{
  "num_hidden_layers": 20,
  "hidden_size": 192,
  "num_attention_heads": 2,
  "num_key_value_heads": 2,
  "head_dim": 96,
  "intermediate_size": 768,
  "vocab_size": 2048,
  "hidden_act": "gelu",
  "norm": "layernorm",
  "norm_place": "pre",
  "norm_eps": 1e-06,
  "positions": "rope",
  "rope_theta": 10000.0,
  "rope_fraction": 0.25,
  "qk_norm": false,
  "attn_scale": 0.102,
  "bias": "all",
  "tie_word_embeddings": true,
  "parallel_block": true,
  "init": "normal",
  "init_std_qkv": 0.0314,
  "init_std_o": 0.0,
  "init_std_up": 0.0314,
  "init_std_down": 0.0,
  "optimizer": "adam_variant",
  "learning_rate": 0.00135,
  "beta1": 0.9,
  "weight_decay": 0.21,
  "lr_head": 0.0106,
  "max_grad_norm": 2.0,
  "warmup_steps": 278,
  "schedule": "wsd",
  "decay_fraction": 0.654,
  "decay_shape": "linear",
  "final_lr_fraction": 0.1,
  "batch_tokens": 32768,
  "max_seq_len": 1024,
  "doc_mask": true,
  "train_tokens": 164500000,
  "max_steps": 5021,
  "dataset": "wikipedia_en"
}
Each number is 128 + 32 x the weight over its row's rms, rounded and kept within 0 to 255. Layers, rows and columns count from 0. Numbers have three digits each. The size before them is the row's rms in percent of the matrix's.

# down: layer 11 MLP down (transposed), 768x192, rms 0.0383, rows 686-717, columns 96-191
# up: layer 11 MLP up, 768x192, rms 0.0541, rows 687-718, columns 96-191
down686 115:148108111095125142092149102147146109098101202100132148132144122118069161156049206089118113132131081156069132159117119069114160141111168162138167120122154121125100132144151090189119176209098135158136116147131081152100138137164094128169140130175171087112066142160083120129214072078147106071
up687 094:105089169149109143107130094109036122164152171123119089123123158096219111110112118135092144117096164136107179099150106058211077156128063127093145125132123093129153151133189159110083125094129156123097103163079124190157139140191098122154098121135112154174110203143098113092117120091090163076
down687 097:121144110092131103149088150126181099126150117135084225174151127139081161185175117127141112154162131177122118139095148137086133082131169103147130105147142142119096124136064065149117098108127131128180158126179118065098139136129098128140170153091119076102135060132089127161123172121187137126
up688 016:152074143179104183097176127148129162107161158096096104120186112101091141136138111126120121108105154125132152140190165111105092151101087136139131179163111103161147098100123073108098108143104147081099060151108180130130160084058110070164108140147186161093091165125150116162106135104164158151
down688 008:126176139095173022133112117115090060139078131112125058111142172156199163161126171170104098121158098145150139131138060163170109151140174089137147127080143130117109122137090146111164153061125123099161170151088167139165081145110175135127144138152110151110103083142111158101184148157159137119
up689 012:119099113102139167128128154129138128073148197073150112067057116113202117117127128121072129145130120136108103180164123145096111089129183101129110086120104163072153140139117171106093103097109100108193119144151108088149102177121150118070130195195078084173141117191168123167121123090125143108
down689 007:105174143116155116113117155110139111107121130117133124103133087127086195162171112098092092153106125135161159095155073105153121155170137128167164199164117142152070142172127116116129136185203172100123120165076106206169119122073089120126114082128104086126105146084105119104194160145169134174
up690 121:105120132067137125109125100104108096168155092159122144117125137109164108192124132105122168149176132140137153155168082106153096139103126114149151105128113147166149077197126144151216102154037176108090095132159137097138125097121157144207177096133107074104098062138137123116127145120138113087
down690 123:123117138214131179125144123159120082123117176123148140112133130131079167055134100153111109107117112063128075150102185151066156095127138117112067128179129098131134133042156110107081136107182043148176123102114149143115141160122131122079107152079147144189092181098104130145121067123153162152
up691 113:124117093121132121158136139050142064062116125151082085095150130106093069083102128152105194137122148147178190056174223136089142129135148160152189097113151179142130170120168159207107122099162125109160138113096130122130172175105181157110117157130095160085112078152081098096131128103160145142
down691 119:164121124136160159111120088130122142148153130132136182065121107159106166189152180069164133104098084146165056143109091098148121161125068076120062080154101167140096131107152100121192117169072124147141161160128093104139128119153118094171178092122150104228127131152160169121135130133083152171
up692 120:173080150127089094205134141099170107116131104136150138097111106133118130093164086124045157109207120132181130145155191112196089186113111140143081137119095148195154110190075151098194089077117100153133137135153086112156147171136068111146064171127082104087128108123122166074151138131184114165
down692 123:129130133173157160160119104155086147109113084105101127134140167134095174182060123120166131105053100087076159133095154106129199143158095098140148135049145140152114086081133150106103130118122161114105094093129135169145132093175119136146178122129143098121107077122168056127156159090093171089
up693 103:095146109070120154105159139102158037206158129125106170124127162107118137172067079086128126124130140105162151143109119185155065133146127093163144139097123167095151141100121141103162138113124145159127126149123146097105129150134165129097135152144129102136071144083109141152130121097141124160
down693 090:118149129177166132151130103129129116107077131075140070148114104123110190115167167178086104067113158151123079164104141142186118062118164191149156088145175127190178092171173148144117093135082136076138142077168105146140113145157114136129159080155135100103186086246132113105128151109153086077
up694 106:111110149143113129106149108108150185130129174186171066110114087102123135111157093141120108140124096122189133152061185179116100139096099127095121106168121156101143092111117115146158125146150108144154143189180107145155149148151127154117148103143132115107107125124100142201126131079075110148
down694 110:146120112143108169089085153135131110129135104144123144123134150158156119077087165100062081069051178152089092150149071105122136128160125145078109105125127114130127132155123100115057120103113178106109126156136155125096135146173113088177080157111166190109130143141159130093098118092140124159
up695 125:117119161141137163108075147061073104105111133153121101081083098132113110122120153170113105114141179082152103184140205142174100135138136169151153070167175161141128122156118130065161123092081155174123122137163147090144128145110142176186129136122153115161128123159162076101169130130134130173
down695 112:134158110123107128135115098133114122126147172086176132136100165124109091122136137109085174099135137142165073116119089122066136148130163091169150158095216136180145148097134137158067092114162152128093102129157142152105150113139141106098087065104163086191146125218121120118143122159067070135
up696 021:097191074177147124120126169019100115093146131140107123121170107115142119138166150184174168134121130127145166145108111188186121212108164115123119101105179091079085156166157163108111113145079118171162136133119117159108060146191092154054169152085140048163131129158130125085088146160174106116
down696 010:159133163083119138123136059206175123121110097129191126110120173173134129117137166092157099125131127144155083138145173166081110038159112156164142125155076158098167128086180154134148156172126155114108156167171132122184163122142161128158119113112128140072114127110122104136111119117089119102
up697 107:139078178103130050105165105123118089174152155149149121076094146149151129098178119116149114123126043117141120109141178160171174176161128071140055063141139151196129083143079184100146094072060178117119116122086108116114128150116113101114084108140102081164131138135117071112125073079156189164
down697 105:151143106136117166125112157114126117119131091114116109104169121120085148126124162112062069172089176160120159148136110128080054111081131162131135157079141134085165153117149088147096109109132123151158159147129125153092074179131170128091097148137172135107152125119148108060075161155131104174
up698 109:133134093122054208135170159105085143144136116167156100120118116124110042150130130109139100135107154151136151162111186169121146066103131130123104094127084146161133099172122170112098100086135139158195116139157184083150146130103148146083133094108121094144124149121156096126065045137109121105
down698 108:160128075172237100143149129133159066102092114102064097164112176123152203097106132146131114160153140126070153143147081138144154243091145189140141152124154126108174173157139126151127152144113125115077134105135053145109094114137085095161150159172147170072135106179081180108117148103123173128
up699 131:153151122111182077122147133109124128134139111091101119131124103095097110112138087121115124109106114143174152151173157119079078135086162073144120142148133173207120092122155160097187107113068145101108101078141099112149108117124084102127119163097170122181100108150092099174145095144151144185
down699 118:096133116152157065152117095146145179106156096109182137153101128115086138180138155160160133171084120120136113180151174148084129113078128134093169147110168113212052090173116131134125188126117124106095154140165096142114128106150080162098110137091130120149162082207121128117080120149123146178
up700 118:165117086161162161103193108131097129115083093140104087169154105133131111148173060249167149096109115091173154122162104156120141093171164063141076093095122148130111070169092175139119114144136166129150112093081158057146128148142110098138108122126098088113110128113121119103124150119139138119
down700 113:111145148131161118185134152094136113136111168131185115090094126114169143115060155099071056147166120154161167141085193096121095151164128170084108133140141103207097173122132105130101175162092170140166153122198161192145088138122122148132094094097116114116066087188102117104139110107124158147
up701 123:140130129160083135111203113124094103133135100095099115120154117061105184158071106130115164155137209128139136156139147131129118149141140152108132108132092131202117091161169156115142122119135158117106129142143107110116107165105140200144134128090148089161088162174115116135100158151109177109
down701 117:165145114129116127144093122144117134128100177100151127161116194133139112142148175081126141051082172148115130122127104077148132094182148113105155120061086124091141120153144162130146048159151111141131176114105144117114108077086115143109130085107153175088096080158094180068134115145127104109
up702 107:120061115066103125137111082134144138105051126132158150135123103079118084091108076085091167122089093100126148159164108107124151137105133164123123139177131139153142136096060124091180135129110151137138073095080164126097125161155051142149083102130138102155065100143065124137118168133122157137
down702 098:108145138176135109121087146115093102062087108110096150092091145181168167178145146103117111153134165156083099160133187115136131111140111119113134137129122151160127132160166149174055127106124102139142159121151116135197159080105178101146155176139183156087150077128143131107100086122157097132
up703 123:133125099162176144104122173106155124139160109125173044078133103160113079198115149108088119121155135096130190142152157144149116193120148139085101101178119157229168112144114148143114106143130090155106168101094067082123175148170140166074138141141182123181099151141101165115081126115126138161
down703 116:117106109127136132146073137157139174146147086139160179185164150134207124109157067145123087076123166132107126167133139094170112069150147101108177103177090116052099169135157108190094099126068114147131114166110162155130122113142133148102084136113066148057112101133130126180138089129129095143
up704 120:129083154154123139114176166119095098112139123195138096108111131102102124191111100104119159127117140124167075115109176137100129163118132038112126071140135152147202118191108120132131162091103136124153178082142198096161216149123104148115102152145198108150083134144122139094140074147187136081
down704 130:130124144116149090104163142147144119106125075087079129195073168141146089199151113113080106084120097155137161121150108142167149177091079069146175203096110101134162080146120139140064110041093170091153152034070095161146155131047151128127071149146132147145128152091143157141095094143080124088
up705 109:139105175124107148068029116156108118126180192117147111135134098165139168107156057160100136169153175094113115118090130139129102193091141109149101120144154187113129149146134113086173102178116128168115105128132183091169124133141105115085104095150108112153124156046133145121163162115115129117
down705 097:125141084122110079150162103087068102158076120133076140117141128084151112132069136105139127094101118195145147116177169056065162087119124208129111122162138057144115132149152195116135120119168193166104168130179152126098131109140109149136182162078095168117074119160086092142076140142148146116
up706 030:157169127174091095135148079114126142159092129086150115125172146135139129123140155140110150106135147154136125123156086084102156183179034143143134129177109084194129134147143154140155114120174128164087132065096132160155149139083144169181137087114132089180156145077133113101148135074093127169
down706 016:064135091136160158153138131129129143142143107119120128145111101145084120129111131134147137144119169062127128158133158150158107081093185117116093156083117176082156176144129119133109158085097140131166107163140125071085074116184133154091134133108146132111102119170158142160073151112208144111
up707 123:172112141104132129107176159125093130103060093180140105090145125111114139107124074153035112116150106134178089112099189085147120150145133164146051141106138157204132102196088148099120142090133124154168180148095143132149076123126119160121077102144117133142086114114125156091119060079177107146
down707 131:120178134153112197134079094127113150120144117142112109078125095118105089131114167144201142112127119154098115114156056122201119167100136165105151153198124077099121146086138146096125153134101131105116123090091183137141097115124133055151160146087142117119164103152134173159176188125148112122
up708 117:090101113107157133090163162162194081130197110129125108096102143118097088118138146154142206104118126206167095125129109156142137105072142086118157143120141116179076121131091116125143095075119130110115167107157094103127155145133101098055134117102210140126122165169128133149168080110165133124
down708 126:146137131155107133133113194071108141106071163117164188168175133145116153153125122132154068158088149045049106059136111107150133124135129155077116110097113114106162155101169149159160121172136130201130117120121141101115098105160155166182122144107076087125124151114095072108111155185107175114
up709 016:127131166176122166162190048119119095148132120124136099171126133141048115124141158114164086137135098105106132103140097110141183155166154121143098137193132191178137147145169162135154086140138179124087195102112153184149122138192151151200114117179103131126114144124103081137133120111152127167
down709 008:113159086114114083142067192106104138090125079081125132066186079158101127127090142125162145128116141124111129135150176134127088113113236060167142133106146133110057113100063087122084148115121131133135131075099115028104112129187130144075132106107162172187103164108100113141111144124105103111
up710 109:120143173113146122098160128167114079155167155170124104098118069140124123097124185184123141135162134111155112128147111206114161105124099087130144114074093146115137197110175171122130161139072131175123151155144139105142145186156128114154157131131147098204069167136042115243107074128147136152
down710 103:136124079132121123160122108116129186100134119111153164076149191121111159112126101060121115154057080084114153118121131113152053153081104149136100172149113164149173108103156133118128135073194115119195105072150134133093159100139174085078136130145123165063202080154173134107108173119096137105
up711 111:164065110082130133116152143173062104187124077184173092121129139061125141135131125105155157164088120083142150095142109110068174147091141129135105121174164171132114086198102103135130118104140202155139065121150141112138144119149086145184146088153166121156118091139124128147129086154070098100
down711 113:093139148150114142151131126075199159078141158132079160113088110185081149160094134128105100101188146195141101088151109143125153134134180106130157154085111112123103142079200149173113094074134141144101141104142130155109130172130166101102102204085101116127123135130099110096133108085167200113
up712 118:100084080102085148109090191100128088210151111168182116113158108104147066135057140143133149127180107086166127069124151129124089158109125179100101053087054091102156129153127112108082108096097156139134162137135174111135092151152099066200132152118141130171115171145096128134114167080113156144
down712 110:113162120086101144184097125148143145164145099144082163124116152155127109103191113112164140130080146114109168056153073116165168213154166166094192179143127136071124105090156148058170154104131119171134096127121113121095133154107072132122114144058153147097133124168135074128122096158123095139
up713 121:088146157152175142122150219069133090109164113117149114169100132134114151103147147146124163118102108095127108127168167146078133189093107126141169115079103178158161101128124131125144066181073181129126067135155105071137133170138090115173077157120192114150104156087142066145112106151095142090
down713 127:146136095143100112127058094150106175133091162187099137094119134097086141124117120126138095162204138089137156178166223133157133151169124157122146151120096077118107138112131095139169130144119099129116114146087101131124109134063170141181108125137149148144130144145124139128141148159139115135
up714 118:103105144099185115095137135095130054145169091127119096173143149123120120161090102169118098098130153107144091073107133138152114157111135114109118146106124114172095091181099142104114118152082125147111128117203137093156040116152088120099156131156140151144107105210136125146109098086174144146
down714 130:113117147123078127162148131126142153088172142139174161226158091104141079123137135103128159128109079183118170163110092161119133112118124113192143106114087098123131088116152106127140094147143189135097103096121122153171176142128116140152135079255082125119107160077113100151111157150084139092
up715 108:117083129099134177100144158143205113174134102137108096155117152144134106080156101151148159058112158101133127107136099164112115131061171122175130066181217140121088101139173129141113129110085087192107140083141121143181113110100144108126108112159144134119125140134117140097210114070159129147
down715 117:089167132169107133136126116163119147114138108082145147111131080135128140088096210099117083139093124176093171122151147075143132159153068179060144203080135107132129095100032177105121132120189181112093126126077180143107142127082101154142168150089173176102134078126156107166106123116113102125
up716 028:153103111106065171112096171201148151129133131067143115120121113082160105120140130137102118089131160160115084154146193079105093085069138111133123106086119099117157099120141085143091158097099091105116056144105123069149148115104087108137083123138138027092128127128124112196100129111091129091
down716 014:124145155075159095149148071129121098116137134156119116157122166117125168131115074116098156113124083164148135100124053109136185135188052128170140145163109109156104167130132156116176114124161131105123153134192172233119124130071109092151101150118111148120125073112089145126161113147190142145
up717 068:157160137144159143133165097149101046144077132141162122107142073122174136112146107110115105101151102152128117147149133087110108122139118184184133121167123127164105085122118156155143116054132149167132171186127105101131112136130115085144108134169153104142133077111098036117138057125126184116
down717 053:100125065128107139129117118108147217127162099098140113106139136110078114120110155091090143184098138101106130092101112151110128094138141104089138150103172147101111182138159095115130186165165145155113083072143085157091136105142159137097176124056157173135144186187131155144072205124127091095
up718 108:120131146119207100069153120107207042080164095175117093100114148102143120085098171175086172129110102120128113143143172132102144138114145164133148122109185127159166131103127142105117149097137162115161185166147106162126108137154051099080057080107113063094098083132130135117138067113110129096